Weights of a small GPT-style language model, trained from scratch on English Wikipedia.
Architecture: no biases in attention or MLP, untied embeddings, normalized queries and keys.
Training: a variant of Muon for these matrices, 11996 steps.
Each number is 500 + 25 x the weight over its row's rms, rounded and kept within 0 to 999. Layers, rows and columns count from 0. Numbers have three digits each. The size before them is the row's rms in percent of the matrix's.

# up: layer 7 MLP up, 256x96, rms 0.24, rows 215-236, columns 0-95
# down: layer 7 MLP down (transposed), 256x96, rms 0.272, rows 215-235, columns 0-95
# gate: layer 7 MLP gate, 256x96, rms 0.256, rows 216-236, columns 0-95
up215 101:483515510492461495522514517515430505487489530513517542476529506466481509479515526518506498549500489498532515519485492532496516475510556467501521535514525509470524494522484457497533501492489496494502500469510507493512519547529511520496474530573460491489503465558485516467523486523521493445
down215 098:475511518513479442510504459485497471487503495469488564507492516528494542479506513492502515481495532515508516540470458455519499485507504496468500516486498496529500525525475543483523496580502470503509459520491491468517493476496487525488506509475524514546531515472491519419538499491487496508
gate216 090:486527485532463449486526526457461499512496501514451518491464514461538505486503555502504505492453498475517534495490518466510481493518510482538496474478543493512473500506473558558497523482471545476481520494487469527472481459498494517487447517510496519495510506509507494487498528519535481529
up216 092:435460479499505489466488497482472501458530526523534528463507526520497491502471497490502498520469527500520507501516502474462510466510535495542449518521518461446494533490523528509530481491478494467513490496474492492507503501529518477488505490498545556514510461527520498449524548514519543494
down216 091:469491459489484503476548447525505500465506493544552490460522460461484530475473483501512529471526452557490505492522493479462484468470499518476510513470453487483544496483510484489503474488468499526484494516528503484518515501541555498458519463474518518511480503510501506505509508512474504477
gate217 098:499462513551557531510476511470490534482527576480469475468491501503535518470514514466502505485525524509465506502505537487511510468490464529516465513519474461518484515492479520511492491523467523536494486518511514469463493557509504507509463499501514488531520485510463517517545535474524497523
up217 101:493480499471530538499510500476548480521488447497491499511475506480459490535529434469453510538516505477556512503514461479505534531479501501485508497467487537484491488515552473471513466532496451506495514476452504479522527482481482525504501491503484505463479526462506500496462486471479494499
down217 096:497529510502508517530535507516519501470504503549497502462500509516520486472482556506526548502553509528473480528478500559517494521518444493496469525510488497526509533490507515538486475484526505545501512491539514493468553518545546496519541465493481502485523477523501539482507498461497496526
gate218 093:530509484481493430468504541462508477479501494487493498495472528435523504454527504506489532502508509453559522524514492479497532493494477557520511521486497509517528512466518506472477493488489531484525536485524513493498484511488469428479471482482512479478506492470495488491519532459471511480
up218 102:505493490446535521497508448510473510513450531485484520516493474480444490511448490509507547518495548479491489514520461517522504451531526520504499535530490546479531504523490466484477500479496491561544521507546480486491499523492516523507506511490522519493505477466486510506488486465458498528
down218 099:487533499530492491508548505502501467469507478516534551547501471507507515525466482480507457471534558511537510514474477502482465469488513525489500488483518483516532529493522473472508520468477481531550517481505525500469482509507482559461519501496509547503450505487446509477509504514482489515
gate219 063:471522505477504473483513466497482534513503500461534541513536529526530538506478478543511489476507503519466486478509501481500481425472546495512501525466529472477487493466536513519521502501549490548492509520482460471515512542493495487469522456534522525526517513476486487534520473503484491483
up219 068:493471447500497511531480521515564483475526479522547494470493478477522513525498508503437512529486507466519492494520520543538535503519506485472514560528532518523519504491530538514509472540544508469502535499514534552505496458470503499515520492516503520482485481524504503489509503483529530479
down219 073:477460497544515504513499486468506478505465481551514473491511482495502484520487486477512544448563543473517524523505536470481500538525557504496486532504490533481474439508481509538458497503472510514519471497529519490519521491482504479508490524477474505460472477529502494481492480497543516529
gate220 101:496529484504461466505474526525499509492484454472499496511517466506493502521496473519525483527470493446501542493524519499501505516522506484503478494459507498478525466526468488559530467487495508483456538487498506513471518478439570493495522504453465512490492495495466488504533533473464463473
up220 100:479487519485486475512475473506523526459476537502533497456481478494510533517530478491470479467493466511497487493455503499525520520495481498527480511520526479498514488513537492512496525518474459495513507512578476478479527501501448470533543483460537474464534448471475504486513522494521460513
down220 105:543536528457512557499511469465498513475531549492482491462492475518482521510475529526482516508519500491484471579496485514497529507484497473503514509485534462522503498522494505493494498527473522490504514486532533483520467457453508484487443517467536449495484510473511482462521497494520493487
gate221 096:507508504488495474530483546496480480500439488511495487464503462493534505453503506505545490526526519459510520559508496495508524469512432516514493506494472496516488490502503508509519474445564514446488518460530540501544521510501499485512483491528452515496466485497515501526501485526481488482
up221 097:470536490522505495536533505526506499519491509482500476523546478464466479526479508505508533490500431505532472471488456542533514507505541497484511494503509518503507523498567498489540483532495469549525513526498471501507467490462485524497541519527510540531489537484484490493488510511540493546
down221 097:498509508547472477490535478489494478440490475500483532548486550473482483527488504516511490523477519498523452504546493524446488458492544465507496495505510487531476529511502478474463484490503533499524473538470481523486493479499537520524495530511485545506489523464475537479518504476521468469
gate222 101:484464466463542545494482517532488533534506512481487483495486483468482506528451510529488552506479464521492487491532463533534514528488522459502496508541519466523492513524518456490519497495520469488525479500492488555490472485524497497512536492554475521540455509482522491497535532509490482494
up222 108:490458520498571468494515462433478458492502465506469468480488476525516517469519497440515508527536511527472498489492493501557493470487493501527519540463478487477511542515457489487492523504483521470481497496474492508493507516533495520497528508523518493484487494486513532508496442497483546504
down222 106:515501517517488474502494525563485543531526475507474499481545486509511482515456435504522529517499496550482493490537477491458521492539515549480493502527554486448492514508521477501538477518504505498465473510519479484530480495490476457535500496479473494488508478478548510519515538490499494515
gate223 096:497515530467506515542499510518514522451438512501523467529552477514489522529499488495486498489472481484501470509477503517494495502464527497502516523478537473520520512526494485478494457453513535485522471525512514494496543454449473489492494500511528479475518501443524492477470478517453525448
up223 104:497503483530444504439508466522541502497523443505500496537499495501492515493489511476466507456468492514467529524495480478534569510543445487494490539491490498514501491492459504490490551516508521498494535542511484504492477486503552485531514473483501527545495496520503499538516521492525478491
down223 098:486479504501508476499479530487519491525472514534532502488466535518529453508441524504509506554521448490520496476549469536505469528512541491501496477480475508497514523534512504521505499544489515533498478505519510480525489479496464536440538536509473507469533508516558495489492504521523486482
gate224 109:512497518500509502530455515519479475520480514520516528511453527528517523512523489513519551490474457487458499517503494512537561513490519473509521541499481491482545475495528474491540495461482487497475510579498534486542492468503500520491501530508495517473513449538509463492496524486515528479
up224 095:505488515466485558494525505500470488526522514472488515492550509449508516516487541496449512523504571478537502514491516449524491539506507506511491459510508539478514498476547480525466465505498436488500485493491506498482480508506512532499519534483475500543516528489480510537509517456486519500
down224 102:531498479451493497518469510506479510451517479496507473512455531514498567533505472494494515493476511491458525498500476503537506491490510458499487486512468505480511501496427463468488524502514534536471518532513530502494501493488491516465442538521527476532522465481497521557483476520510504505
gate225 113:448515525454493513542491478463481532488496543498573500503502505481453486468523517494511524490496478516512536495533503484572513502509498460486528491499507475515500504427487499492489533502456493485471481507514490468509530548528509515501504532509506559509513506527508496515500514474499493470
up225 112:531520486492521518516509520461498473464491528493526517460478507487463514482499499508470491517537507484533495562507489468501515471522507501430536501519547496472489530487527481513483477491517437507522488508488502515470508507504514464425498524544485488526506544486496508508460471494481502537
down225 102:476483474531473469514525517529518482491512498533496505513526519477524482533537505533491523507532556484501524471499554491515496510530458500488501476489485533461493496521497537483534533483537484493544532484466510471462515481486543488495478547527509498547515506487479476504526513528492474439
gate226 113:469490521526532482494439481497480498490551522474495535472468482543519493510518552478499492500506502499510524516472505462522529478481552524535488464515528466531509462508512504524529458492495509529469493512541472492519500487548462502498508510512499522510483536477498534474472509493564487521
up226 109:467497494493516482493496490518490473539495438494487525515481462506545508490510462484495512491467466482519512537514504476489520513437542554521535504515487450514478480492491524501490484497442492497529516503493475467503491452549435508478463506486513483519446494486513514493483500489522507479
down226 106:474459492477497503525490473526513459521529494517483520505469480503493485523530467481479519473480473506526486483500451474466510554502534507515510504506471452520510487494548539574530498523499488492480487523476495521489514479508476521472465530478487519508505504457509509463459486494478511431
gate227 103:503468515484546470493506522544490513504517518501512507506498484471533526540497505453500544524452510519524523459507514481549467497494528497488527512510501531493518495442508515513492484529500512510458524514496489557507473443536492536501497464524467516461513523493450516534507523528470497497
up227 096:483518502481472473496531495507520475487444484502507493491527493466480518468478475503532486519529489466488477518505539480468495487433500568493464514467502485501524516506466464519458515480548484537546546517539500505489522511489513466500472474471538468486520476503497502518508485502498542474
down227 101:512466526476466517462492492494470532523501486502486481488493494492490436460487508490495500495535493504480514477513510467493426537509452460508511493473480472498529483478491533504467494487509456470504481475508519460483473497486535497487553501472512462499518541510468518522498454460456506485
gate228 090:497487493464493513505488476490494496462533469490495524511495506520510488543517526512483464504449519501497512461493507501537493500522454486498467513503481525497466504511552539497531501536512478501480516446463469444481470485529475515508527491505509492538464502554463480481466512563485460494
up228 104:483486516525490522505495510501517431496485502513480487491525494482483500466503523458519543508499526461506519501541530476515457546438507535501459510517500518547493479477432529490494458503498503498486507489495479529490507494524517501483470434486466512495515518471472519486535543476484502522
down228 093:480525469545501518475510529538503508479523531525483485516512470471512497515440496509515464508501515499533481550545442520537520484519464536508471535497472447486491522476530484507501488491523532514536489523492509542489489494466485532529491504494470536509505479519496505442519525465515512490
gate229 107:474556462462498494505484530487540522436489497464486529509477471480517487525507506461546450512501484510537517484534510514534482526539484516499510459462479498536459528505473447513488487499544468478515502496472505466484511470466512478487512529483518493520490510528502513515519514483504465505
up229 101:506503508563501466477460487485470471532482478552485495477523488510467505492515464509518464538483515490475550533523490517480501503455538494489486547474492517481484520492521461512500517500493498505484523486487515509500523537503492442531509450514493504540474496455440500480529491500528507534
down229 107:558467512506530493507503525464492501570503503505518481503481461482471570508489465510546528506499521525508484487483517526519494513470485494531538521517492497494516503504451510528520495515487480481468464523533494491496540517518478534516480521509504499492563537511483507548512462468500470474
gate230 096:504479535453502527489457527508533499486445535475526543509461513525483467516507470481545500514461489549512538475531485547520458503471507494493561479501475483480508515490492501460506489473513496484518494492460533480508501492512505506476510531478479451495493474501520513462490529482511519535
up230 110:502525491507463540471522511539506544472515492482461523484555516510480515467506491493472497463546522498464467452497525498491501502470482506466516474472505532523522553486501525492463477488536495535540517490507495482471512498538478486480479486522493480484463505475507496511481499548494513431
down230 104:482463499462471517499498493518476543490507487454520497467516524496479491530485466477483516454510472513515541472521507500471516494488489486461565511529501482480509513440516491510500508501522505503493525507500477522474458475545534455507452489508487470498548494492462498529479543536482536477
gate231 105:522503496534460506476471509535463497502544482515501499489517483525482495494485540481521472553504489498505480499512519510485543501478471458509552513517539505491553498557472490513493485475522484517473523525492520482532492500548448478505523481440531488515518479512497506493507473534526442502
up231 097:511506464532481520508553503447476478511491515475490495500481511515514525535535479492473445477512498540501531502486467508534511478509509469489492442486463481497550476490512532524506514513518517512485500526484553502481478526461504524482518472481465500521522495476491444536522512501517563506
down231 097:499500507507506513490502490499491519508518500480498550547493517500485480506559515445509517498461558482514502506466495469513515455469459477485524504483473482485470492486472502470491555507499468490476486526510444486501518483441490470542462548533497519479485502466498533522480464489484520497
gate232 099:531504529478497472490515510507535513514549475446459538482497487504494466527508458471479479504477462534504477463484496497548489525501536485495517475453549477461511494531459491521511525537525499536463463486507491490493470467492505492497515516474500486472521509479506553533499505506468537491
up232 096:544493518496499487471508515531494539518527481451486552490497481503490463511482493494488504529490463577524500461503499469509520520500540510474528472445511493451469531510511460496493500537505487507481511491515491496500484473498465505453495505489502476452482493477524529553461531501481529494
down232 098:524477478462506502505519518466510474449494469517468500541516496532514532536519455509521487523509516490525498529491520559493439496495498509478498494464534470476486507474498521527466503448500485511483484491516482475509589502490553495510522483509473472501474500505507492459461485500510501495
gate233 107:481516518520498493537495492464455486492521482504491514524485530499503506487505531528482473510540509541492492519486447473480536511486514519468474541522466522532508485449543455520499498491516484536480524495496499467494507473483453454538520517484491462532505462470487508518507541520483441472
up233 103:524486485524533471500490508503522513478511512512520502481463513456517500490529477539509492533448468517508471472503493496492552476535516507525501477475508509471509472451499537493485528498461558475466537445526533490500497475469542513494473496465536486472527478505534522511517518454513517503
down233 103:507498495504515467509540533498507487481482476473507472491538473541488519475540451468508499501512485481502475504449482522473496546542490487526517508512522522550514466485490542518506486503540514477497503496476500496521510512522494460477539533519412518521517530492499502526528449516502493473
gate234 109:507520497512503503494531544495494475499485529464484556503485490464500486498457482456518455493489463530538481486519517480555482518473496526527482546462497480497510491463485501492493462487489501538486438452500494457474521495542448487473504502482497509475501508486474521491504515452495516469
up234 097:516490483514536469468475516494523495516536501510522526532512544528494496480529527522471546477489514464483497519484512566463526525481503462450523484532454488510490492497487519520557518490488530485497498500523464542521463535489543512509493499481506479498516538499486478529559490503527497492
down234 111:506516527585537481496489478526529472547472470491507506495462498540490433526437503486511501514510480503484496502513493473505477538455487532495526509485482499493514511484494493523512466492493497478484522516489558462513456534488453443498498543488499495487505475516488502504516499488488495479
gate235 113:516502561521470491479500543495495498463508491512507494497539498516520504534468537497536496508507487537477471498510490534519468559494479506523504551544518478515496536543506463534528449523533465499516539525522555488493477476482522535494514500504501533483507495456515495496503524522465486508
up235 112:476469502517521540482496547518494514498531479453472488536531549472493523531531498473546465478504475495521488472509522543516492496509485507552505536535482476531538519518528531519529492504502457469502520555500510533478494465446528525506495502494528495492515508488500472518538496486477521511
down235 110:490513506558477494454502514508506494512490473490540473531468512533508488522460504513460510516486495472531516522510510444537488470509495468537507514504470554479454481492487491479529533542531488480545463519477498502499483495504500478503519538481460486545501524527543512472530474523509528516
gate236 125:522517536513479467491467534494525476499509482476526509454513555505466540495476465495524466531485498524519493473486521530491511481515489488474546476486504508533498526527523488467507483533524490451529500479515524440493509521525517528464516515482493512474505512490534481486441518492478444471
up236 125:539477473472551519508539452489505514538499501528477530514487453499520490558483514509479518464527450540484498505475478502477458499505558474499462478472511509467497508494505522502493503517482501530488478477471458485509513465524441502530467465528513506541504511525519506503509493505518524494